Weights of a small transformer language model: 147M tokens, 8985 steps.
Each number is 50 + 15 x the weight over its row's rms, rounded and kept within 0 to 99. Layers, rows and columns count from 0. The size before them is the row's rms in percent of the matrix's.

# layer 7 attention query, 96x96, rms 0.0775, rows 0-95, columns 0-47
101:56 57 81 68 47 54 59 66 64 56 34 57 53 39 74 29 58 34 32 42 72 67 55 73 50 50 48 49 39 50 44 55 34 40 49 58 40 81 63 55 73 55 43 39 34 53 73 35
099:71 59 23 65 62 36 38 55 53 69 62 54 61 74 76 69 43 37 47 22 40 34 51 51 54 59 36 60 36 58 48 49 65 46 71 47 53 46 44 55 47 65 28 62 29 46 54 65
112:32 47 46 29 43 43 47 44 30 61 58 47 45 40 35 47 61 69 65 72 47 59 46 24 31 45 64 28 58 30 70 59 69 30 34 70 55 42 29 39 49 55 68 57 56 34 16 63
091:26 57 72 37 25 45 30 42 40 45 48 19 37 26 34 44 58 52 48 76 58 74 32 48 37 38 63 16 50 51 49 42 37 51 36 43 63 52 52 36 41 43 63 57 68 32 44 61
094:64 46 38 77 74 49 48 75 60 40 55 46 56 69 55 53 33 40 34 21 39 24 58 66 62 66 26 67 39 55 37 55 52 53 62 35 48 47 69 54 52 49 25 40 32 68 57 38
089:57 37 28 46 52 52 46 53 22 67 46 24 32 57 37 60 59 76 37 47 36 28 43 39 50 59 40 15 48 36 68 65 79 62 51 72 54 27 43 64 57 61 53 69 41 31 36 44
092:49 65 50 49 36 58 49 24 44 66 43 43 40 27 54 47 57 63 59 77 52 74 34 33 40 44 64 26 56 59 49 47 40 50 29 63 66 57 36 47 41 41 62 49 62 26 46 60
079:58 64 57 74 31 35 55 45 51 56 55 48 68 52 74 46 30 29 32 19 47 46 55 62 47 71 44 52 31 64 47 39 50 57 56 28 42 57 59 43 62 39 37 28 45 45 71 53
100:50 49 56 69 53 42 48 55 63 32 44 60 70 67 64 52 38 39 38 29 40 30 67 63 52 64 37 74 41 62 45 47 43 58 72 34 42 53 59 54 61 47 43 37 38 69 71 50
065:45 54 30 45 44 54 51 27 32 44 33 32 40 43 39 67 32 88 56 58 48 41 17 53 20 54 58 22 55 42 73 33 66 71 45 63 46 26 35 54 49 47 64 66 44 55 33 69
090:31 13 47 42 46 58 36 70 75 45 53 53 70 76 58 55 40 68 44 38 53 42 71 46 53 53 45 69 46 64 92 52 32 64 51 51 15 54 53 53 55 56 53 30 46 58 55 46
095:52 61 48 69 53 50 56 51 51 29 46 59 73 59 66 50 44 30 58 23 43 29 75 61 58 69 53 77 38 59 36 42 50 39 64 27 48 53 65 50 52 47 53 37 38 74 60 60
070:57 48 54 54 17 38 68 35 55 28 60 58 54 33 35 48 68 37 66 42 44 65 50 52 29 58 64 64 38 72 58 56 39 25 68 41 32 41 59 22 60 72 58 38 33 72 64 70
102:61 52 46 62 68 33 51 36 53 37 47 70 68 72 52 60 41 24 51 37 41 35 65 75 63 62 36 68 56 55 39 50 53 40 72 38 67 56 58 50 61 44 42 59 42 69 70 45
070:39 20 56 34 51 58 19 37 71 48 59 69 58 92 30 78 51 61 62 47 77 45 89 72 66 84 51 40 66 40 48 66 56 71 36 60 51 40 64 65 86 35 60 67 39 66 53 48
113:64 55 54 72 60 38 55 56 54 33 47 66 66 61 52 66 56 18 34 24 31 25 67 61 65 58 25 65 63 52 27 46 59 42 72 34 63 50 59 43 44 55 49 37 42 70 56 40
175:66 55 36 73 69 34 54 61 53 42 66 49 68 65 60 46 31 28 34 33 37 35 70 74 56 66 34 67 46 57 32 64 49 33 80 34 54 51 56 40 57 36 47 36 50 69 70 52
062:59 70 40 47 76 39 66 50 36 36 52 47 44 61 54 58 22 44 32 60 12 33 50 90 43 41 53 62 59 50 67 53 60 33 67 36 70 46 42 64 39 35 47 47 41 64 61 77
107:37 46 38 49 40 37 20 34 71 46 59 53 45 70 33 71 36 48 45 38 78 35 57 45 59 73 39 34 51 55 14 60 48 99 33 40 72 43 78 64 49 39 60 51 40 44 64 44
096:49 69 27 58 17 42 58 40 51 49 62 47 68 33 53 69 37 33 62 55 59 63 37 33 17 65 56 40 75 57 60 29 39 47 45 47 31 52 45 15 18 58 62 63 32 49 57 85
087:56 54 45 46 44 47 46 65 51 49 25 61 50 62 23 54 45 40 31 35 63 27 50 36 59 56 69 51 58 63 28 69 36 74 40 71 22 42 39 47 75 42 63 27 38 54 45 48
099:54 68 68 69 27 66 54 25 48 62 41 28 50 39 80 71 52 28 55 25 43 37 79 82 67 54 63 50 55 39 64 56 51 73 55 77 48 50 25 42 46 52 53 42 47 52 43 81
087:51 54 34 34 68 45 61 66 28 58 74 31 65 42 36 22 26 55 53 54 58 58 67 35 86 32 66 53 70 42 46 54 29 22 40 44 71 47 54 41 54 08 58 40 40 34 42 35
096:55 23 55 46 54 45 49 84 41 65 43 54 48 65 31 52 60 60 30 41 35 48 52 71 50 44 54 36 45 33 33 66 72 49 49 80 53 36 20 74 45 48 36 53 71 53 35 55
093:57 43 76 63 49 43 41 39 41 81 22 70 34 57 63 79 63 43 46 25 43 45 43 72 45 86 48 40 31 45 53 37 96 61 35 58 39 59 43 44 49 51 33 59 54 42 52 61
103:30 64 33 48 37 61 61 55 56 41 06 46 57 46 33 39 40 49 38 39 63 21 46 67 10 56 38 27 34 68 76 56 47 73 82 61 40 63 19 31 48 46 34 36 31 64 46 47
096:70 47 45 66 44 19 69 62 44 67 50 49 40 39 37 51 51 48 47 21 63 36 61 42 58 52 46 56 20 52 56 45 28 26 24 26 44 52 50 39 32 25 52 48 43 46 37 40
104:40 63 68 57 18 49 60 58 14 49 38 24 42 42 43 42 58 32 48 54 37 69 49 52 63 22 48 46 30 35 41 53 52 24 60 63 52 54 39 28 29 66 40 30 55 18 35 55
106:45 60 53 50 33 48 50 52 47 47 20 60 29 64 34 57 62 38 57 43 43 55 41 71 54 57 30 47 49 56 48 28 65 65 46 40 46 55 44 55 25 63 30 54 34 38 60 46
085:36 67 47 67 54 61 39 29 62 53 69 84 53 45 57 56 41 58 79 75 52 56 50 54 33 61 66 58 56 49 29 47 47 54 24 49 27 41 72 56 58 19 73 99 48 65 47 40
096:41 55 73 91 56 78 49 55 48 47 50 28 56 32 81 39 49 44 60 47 41 68 77 28 55 35 54 61 57 31 32 49 48 39 58 60 60 58 78 42 44 55 67 00 45 43 26 53
099:54 47 33 41 61 58 38 66 52 51 39 36 34 73 51 47 26 50 23 51 41 53 13 39 31 65 35 33 64 65 55 56 63 71 44 57 55 83 41 69 62 39 33 65 67 64 65 42
078:51 51 42 49 39 37 42 38 40 75 61 25 35 56 27 58 58 71 40 39 51 55 38 48 26 63 47 34 45 51 48 61 60 60 55 60 44 35 17 63 69 53 50 63 77 76 37 66
089:44 51 90 50 14 63 43 58 59 24 46 35 48 29 71 53 51 55 66 52 65 50 34 29 72 47 64 40 16 44 50 11 35 31 35 46 76 49 59 62 46 50 44 25 43 62 66 72
092:40 41 26 62 73 34 44 50 34 71 37 36 41 68 18 55 44 51 36 42 47 45 55 51 44 59 37 26 85 47 49 69 88 57 46 55 24 44 43 54 46 39 48 87 42 44 19 53
097:42 55 59 40 31 30 26 61 41 53 57 20 25 53 24 49 61 74 64 70 59 74 28 60 36 56 38 47 59 29 47 25 71 45 27 47 72 49 49 73 56 49 49 67 56 63 53 63
091:54 70 60 39 31 59 60 41 62 41 55 61 46 39 58 57 66 55 63 73 55 63 17 40 46 14 50 61 31 40 55 28 34 65 38 59 90 41 38 50 47 69 42 43 71 56 58 62
095:57 54 67 55 43 58 55 58 64 35 55 58 65 34 75 53 35 31 42 35 53 40 65 25 73 38 63 55 17 51 40 60 16 27 66 47 49 62 58 27 47 56 45 21 41 54 57 44
103:45 51 55 51 48 47 54 41 45 40 37 37 37 37 48 48 65 55 68 73 63 56 05 41 49 32 42 37 41 43 64 28 56 80 31 62 81 34 44 58 50 69 47 55 71 47 42 64
108:56 76 58 58 31 49 56 45 52 27 77 50 65 41 74 40 44 49 78 58 54 45 31 46 58 25 49 68 34 47 36 27 17 55 39 41 89 45 56 41 47 55 47 30 56 28 63 63
105:46 36 28 51 80 66 61 35 65 62 44 57 62 50 67 40 59 66 49 49 59 38 41 52 54 33 57 50 50 37 69 74 58 55 68 88 35 37 25 57 61 49 41 73 45 50 25 49
122:52 39 64 42 28 47 52 55 44 39 51 46 30 38 48 44 63 62 68 62 48 62 25 24 44 24 48 50 26 38 55 38 40 71 30 63 93 41 34 48 53 75 57 45 75 32 38 63
095:54 40 61 32 45 58 47 37 48 52 32 34 52 35 57 62 52 65 59 71 65 49 30 25 44 22 56 42 20 29 64 55 53 64 39 69 78 28 37 54 53 61 50 48 57 30 34 71
098:47 71 74 55 40 34 41 57 46 60 70 65 52 48 72 47 43 42 57 33 51 53 57 49 77 50 48 66 54 36 42 26 22 43 31 31 73 71 65 46 46 34 51 26 68 43 79 55
072:43 56 27 47 69 73 47 45 74 65 35 55 83 44 34 41 48 65 44 67 62 34 50 34 39 59 52 38 52 47 49 62 69 52 51 56 28 37 52 48 62 41 59 88 49 53 19 33
114:47 43 53 27 49 56 47 49 56 61 39 36 30 38 47 48 64 60 65 69 65 47 38 32 41 36 47 33 28 45 66 54 68 64 47 88 46 24 43 54 44 68 30 60 56 44 12 56
150:44 52 60 25 44 61 55 34 49 64 32 41 34 32 42 54 62 61 71 73 65 51 34 32 50 27 53 34 35 36 70 47 64 72 35 74 52 37 40 58 41 65 36 62 59 27 16 59
067:71 65 54 58 45 36 57 67 40 51 77 74 69 67 66 52 54 39 49 50 42 56 43 44 47 56 35 66 62 43 47 54 33 17 59 30 76 74 58 26 62 42 64 40 74 40 66 50
097:49 46 55 64 57 67 48 23 56 75 30 54 55 50 39 90 45 26 46 33 46 34 56 57 30 67 55 55 43 70 66 67 66 49 64 64 13 73 08 34 57 60 64 65 30 53 31 43
100:43 47 62 51 62 68 66 27 62 26 46 65 85 39 68 49 60 76 51 44 61 42 38 48 64 41 60 54 42 38 55 54 27 61 61 55 59 57 22 48 65 65 61 65 73 37 42 53
097:16 53 39 67 66 68 45 26 45 63 46 40 34 30 55 55 43 76 72 46 41 46 60 32 77 81 64 62 46 52 55 24 58 44 61 58 36 49 57 53 51 33 33 32 26 71 50 55
112:81 65 29 58 68 37 58 46 44 61 61 47 79 42 45 33 17 54 37 38 56 28 47 56 40 37 36 67 57 76 39 54 48 40 55 34 44 62 46 21 31 49 60 69 24 64 70 41
107:53 76 15 28 70 50 52 18 49 45 61 38 53 31 29 40 38 66 59 80 47 52 34 56 56 24 54 63 60 45 64 30 59 52 55 51 78 56 56 51 32 44 47 78 25 28 61 42
097:51 02 52 50 59 41 23 51 78 50 40 51 77 56 71 67 58 66 31 39 62 37 69 62 44 42 57 21 74 46 66 48 49 51 51 90 41 35 38 60 54 40 33 61 48 39 43 58
103:55 41 68 36 38 48 32 45 44 60 17 61 62 53 65 56 29 58 27 40 77 44 92 53 39 36 56 33 71 41 53 69 43 48 29 56 31 55 25 61 54 50 55 45 63 42 32 64
098:61 68 57 47 32 42 68 54 26 61 52 63 43 46 58 39 81 40 72 67 45 49 38 43 47 36 56 54 53 26 58 42 71 13 31 67 78 28 62 50 43 59 71 63 78 48 18 56
101:53 28 15 56 83 71 61 69 77 41 47 34 63 57 35 44 43 66 51 45 42 43 46 31 30 46 47 60 32 59 37 58 57 60 63 61 36 31 37 49 51 45 65 40 43 71 46 32
114:66 77 42 27 44 47 66 54 65 53 63 64 66 70 59 35 33 80 55 47 21 35 44 62 69 31 40 75 44 44 53 49 52 56 65 76 63 48 36 27 36 49 59 44 55 53 42 53
105:15 31 42 51 59 60 68 37 84 47 27 62 48 59 51 62 51 39 53 37 59 30 69 44 61 51 69 44 62 36 58 37 56 58 59 43 21 75 52 23 32 36 37 71 30 29 48 45
102:46 21 56 57 45 55 43 62 36 27 40 09 49 55 55 30 50 65 52 42 44 79 62 39 57 64 59 56 36 29 57 47 48 42 44 49 26 68 45 51 59 65 53 11 80 80 64 53
103:64 12 17 73 43 66 38 36 38 32 73 50 68 34 52 64 46 52 50 60 37 43 24 73 52 42 45 60 96 50 47 46 43 86 62 65 63 28 59 61 49 63 62 66 46 63 50 62
116:53 75 37 33 62 54 57 64 52 08 59 48 29 59 42 23 50 49 35 58 51 50 34 60 32 50 66 45 65 74 56 43 36 58 59 31 50 43 41 60 66 51 32 98 55 58 70 56
108:49 64 34 49 36 60 64 53 17 66 52 34 50 43 42 33 43 36 50 68 35 57 57 25 78 23 45 66 65 42 40 57 50 41 46 52 55 63 39 54 62 57 57 19 42 51 37 51
112:40 36 64 74 54 53 43 50 54 45 59 51 67 59 70 40 43 22 56 36 67 38 64 34 49 07 44 48 77 57 37 46 06 50 41 45 51 48 45 47 53 48 66 58 30 29 53 80
104:75 75 24 64 91 55 64 58 73 43 62 56 52 74 42 30 52 33 34 50 40 42 43 71 67 37 33 66 84 56 38 77 49 49 81 35 39 62 56 47 82 40 36 63 40 57 64 33
071:84 53 21 71 79 28 68 53 63 55 69 52 41 65 38 34 62 48 37 51 23 44 46 58 69 52 33 35 71 33 40 73 45 43 70 55 76 32 44 38 62 55 58 67 36 50 46 49
107:42 51 66 43 03 41 48 36 17 57 47 44 33 29 51 74 50 52 58 67 61 56 43 37 29 48 60 41 33 37 69 29 44 43 28 58 64 44 38 71 33 69 59 53 60 41 26 63
065:10 60 79 55 56 60 56 55 53 36 25 42 60 67 47 38 50 61 56 63 51 51 53 36 62 23 51 67 37 63 26 31 66 49 28 46 38 59 51 25 47 41 50 27 52 37 65 49
086:36 48 64 48 24 40 55 30 31 55 38 56 46 18 59 72 58 60 68 79 58 47 34 36 27 50 49 28 31 32 66 24 54 47 27 62 58 39 40 62 27 65 56 68 56 43 29 60
092:34 47 63 66 78 53 61 72 77 41 28 52 68 44 44 33 55 39 57 37 47 40 71 35 56 40 50 44 43 60 19 50 50 41 58 51 40 55 38 21 31 55 60 29 21 59 56 61
088:41 55 61 61 33 71 46 63 22 31 25 44 34 23 45 57 64 45 72 63 45 50 23 27 56 26 56 58 16 60 50 35 46 73 41 53 56 60 26 52 32 67 58 26 54 36 32 65
094:40 49 49 54 68 62 38 73 78 58 39 41 51 70 37 63 37 54 50 22 53 45 70 43 67 45 55 74 29 62 43 81 47 29 68 54 29 64 59 38 45 34 66 25 42 68 56 45
097:44 35 67 54 24 58 52 40 26 45 20 40 35 38 53 64 61 61 73 60 54 62 24 29 49 29 56 47 33 38 63 34 55 68 39 68 74 42 43 51 31 86 43 40 67 22 30 61
103:42 48 69 57 54 22 59 56 52 51 60 38 64 42 55 41 53 63 63 41 72 45 70 24 48 62 46 41 41 45 32 46 30 17 39 13 77 29 63 57 30 47 60 30 66 72 49 63
104:30 61 70 63 31 55 80 40 22 46 36 34 26 38 79 60 53 58 81 71 53 63 32 35 36 33 45 44 26 45 57 23 55 60 42 59 52 54 38 61 34 73 46 64 67 44 50 70
080:49 39 55 54 19 32 69 52 29 59 82 26 39 56 78 44 44 54 62 66 41 56 31 65 25 46 57 59 49 55 40 26 35 29 40 39 54 54 53 62 41 24 62 61 68 80 79 68
068:54 46 52 56 48 20 89 63 38 64 42 71 61 32 49 30 42 54 31 64 69 51 55 28 52 45 38 15 45 65 49 61 65 28 65 85 48 80 25 61 62 68 35 56 75 67 26 52
111:24 35 52 30 38 75 46 49 50 63 18 31 46 45 59 62 47 65 62 65 56 51 37 30 36 38 73 42 31 36 71 44 52 74 37 71 30 45 26 55 36 56 48 47 63 32 30 61
117:32 29 52 42 34 62 53 38 48 64 28 45 33 37 55 70 44 70 70 61 72 49 49 32 20 44 50 32 34 31 63 39 59 69 44 71 36 32 29 52 28 72 46 64 64 43 15 59
067:44 53 38 49 34 26 27 56 30 31 50 27 53 52 31 40 53 48 51 54 24 40 67 55 41 59 43 30 49 50 48 24 53 72 48 18 47 20 76 61 38 48 58 84 36 74 44 60
235:37 42 67 38 43 59 46 34 37 60 20 46 30 42 55 55 50 60 72 76 65 57 34 42 39 32 62 43 41 38 68 29 70 72 22 64 42 45 39 72 27 70 40 58 54 29 36 62
076:39 49 85 46 41 35 65 29 13 60 46 72 43 37 38 35 60 64 42 49 67 62 57 53 59 53 58 35 41 53 69 51 67 40 37 80 43 67 38 77 51 67 32 26 36 30 26 68
095:74 44 37 51 80 43 62 56 74 46 35 19 39 60 33 54 62 53 39 40 71 32 49 54 47 42 41 45 54 51 65 86 69 63 48 62 58 35 35 46 39 46 52 57 36 55 44 38
094:63 53 54 85 21 11 65 50 23 50 65 69 54 53 56 34 38 36 56 61 61 37 53 63 30 63 18 29 60 51 57 45 32 34 64 39 78 63 49 50 54 49 47 81 35 43 37 70
091:54 49 61 55 27 54 60 47 27 41 43 33 67 36 45 39 65 58 23 34 34 21 37 50 62 67 69 46 18 34 37 56 50 33 52 63 53 50 44 42 46 59 65 27 66 58 09 56
085:49 38 60 64 38 53 63 41 44 48 29 46 70 57 38 35 20 55 36 40 69 58 36 41 65 80 56 39 21 60 53 57 28 60 46 39 43 47 57 73 38 31 39 45 54 30 42 45
093:63 53 54 65 03 58 28 58 11 54 79 51 67 26 69 36 26 46 35 48 45 29 47 48 18 64 52 37 39 30 72 55 13 49 66 40 47 60 41 49 53 31 50 62 67 51 33 51
098:49 19 46 38 51 72 64 54 49 30 43 56 39 62 44 57 66 71 46 60 33 42 27 59 33 42 52 51 56 66 42 68 66 77 51 81 41 61 37 43 47 50 67 61 77 37 37 38
095:62 53 45 55 62 45 50 60 55 26 27 46 54 56 24 43 64 48 66 45 49 62 38 42 83 52 42 65 71 67 24 40 48 74 40 14 92 63 88 59 54 58 41 37 46 40 64 42
092:36 43 77 38 57 59 38 40 46 19 21 58 62 47 32 17 72 72 52 48 36 52 26 38 60 23 39 52 42 33 36 59 41 64 45 39 81 34 61 44 44 47 59 53 82 51 36 45
090:56 33 58 41 72 00 65 48 74 68 39 30 52 50 48 55 46 42 32 13 60 34 40 29 41 70 80 41 48 51 60 45 54 50 23 51 48 71 35 51 53 39 52 41 53 33 36 29
108:79 75 46 39 53 39 47 64 56 43 68 48 28 35 36 54 61 53 53 62 36 59 57 37 43 83 37 54 46 56 28 46 55 20 52 29 86 35 70 46 54 68 45 56 68 57 51 33
094:62 48 54 54 31 46 59 43 27 37 78 78 48 37 56 59 59 41 73 60 27 85 44 44 23 44 22 59 76 56 52 18 38 21 59 50 61 41 58 31 35 63 44 46 44 50 54 60
092:49 57 32 41 75 37 35 51 42 56 65 58 47 57 53 71 55 43 39 49 53 25 59 46 52 64 54 62 77 36 48 63 84 51 63 69 26 43 58 22 57 56 74 40 35 68 12 72
093:64 56 20 29 28 32 40 66 47 43 76 62 45 67 15 35 82 66 45 54 60 43 46 77 30 54 34 26 68 75 57 29 51 34 61 45 65 18 59 64 53 61 46 41 26 36 50 54
090:32 43 80 47 81 53 79 71 59 48 51 31 44 65 80 30 45 71 60 54 52 50 65 29 50 28 43 67 33 63 50 59 48 50 63 73 47 57 31 31 81 54 35 37 70 53 44 55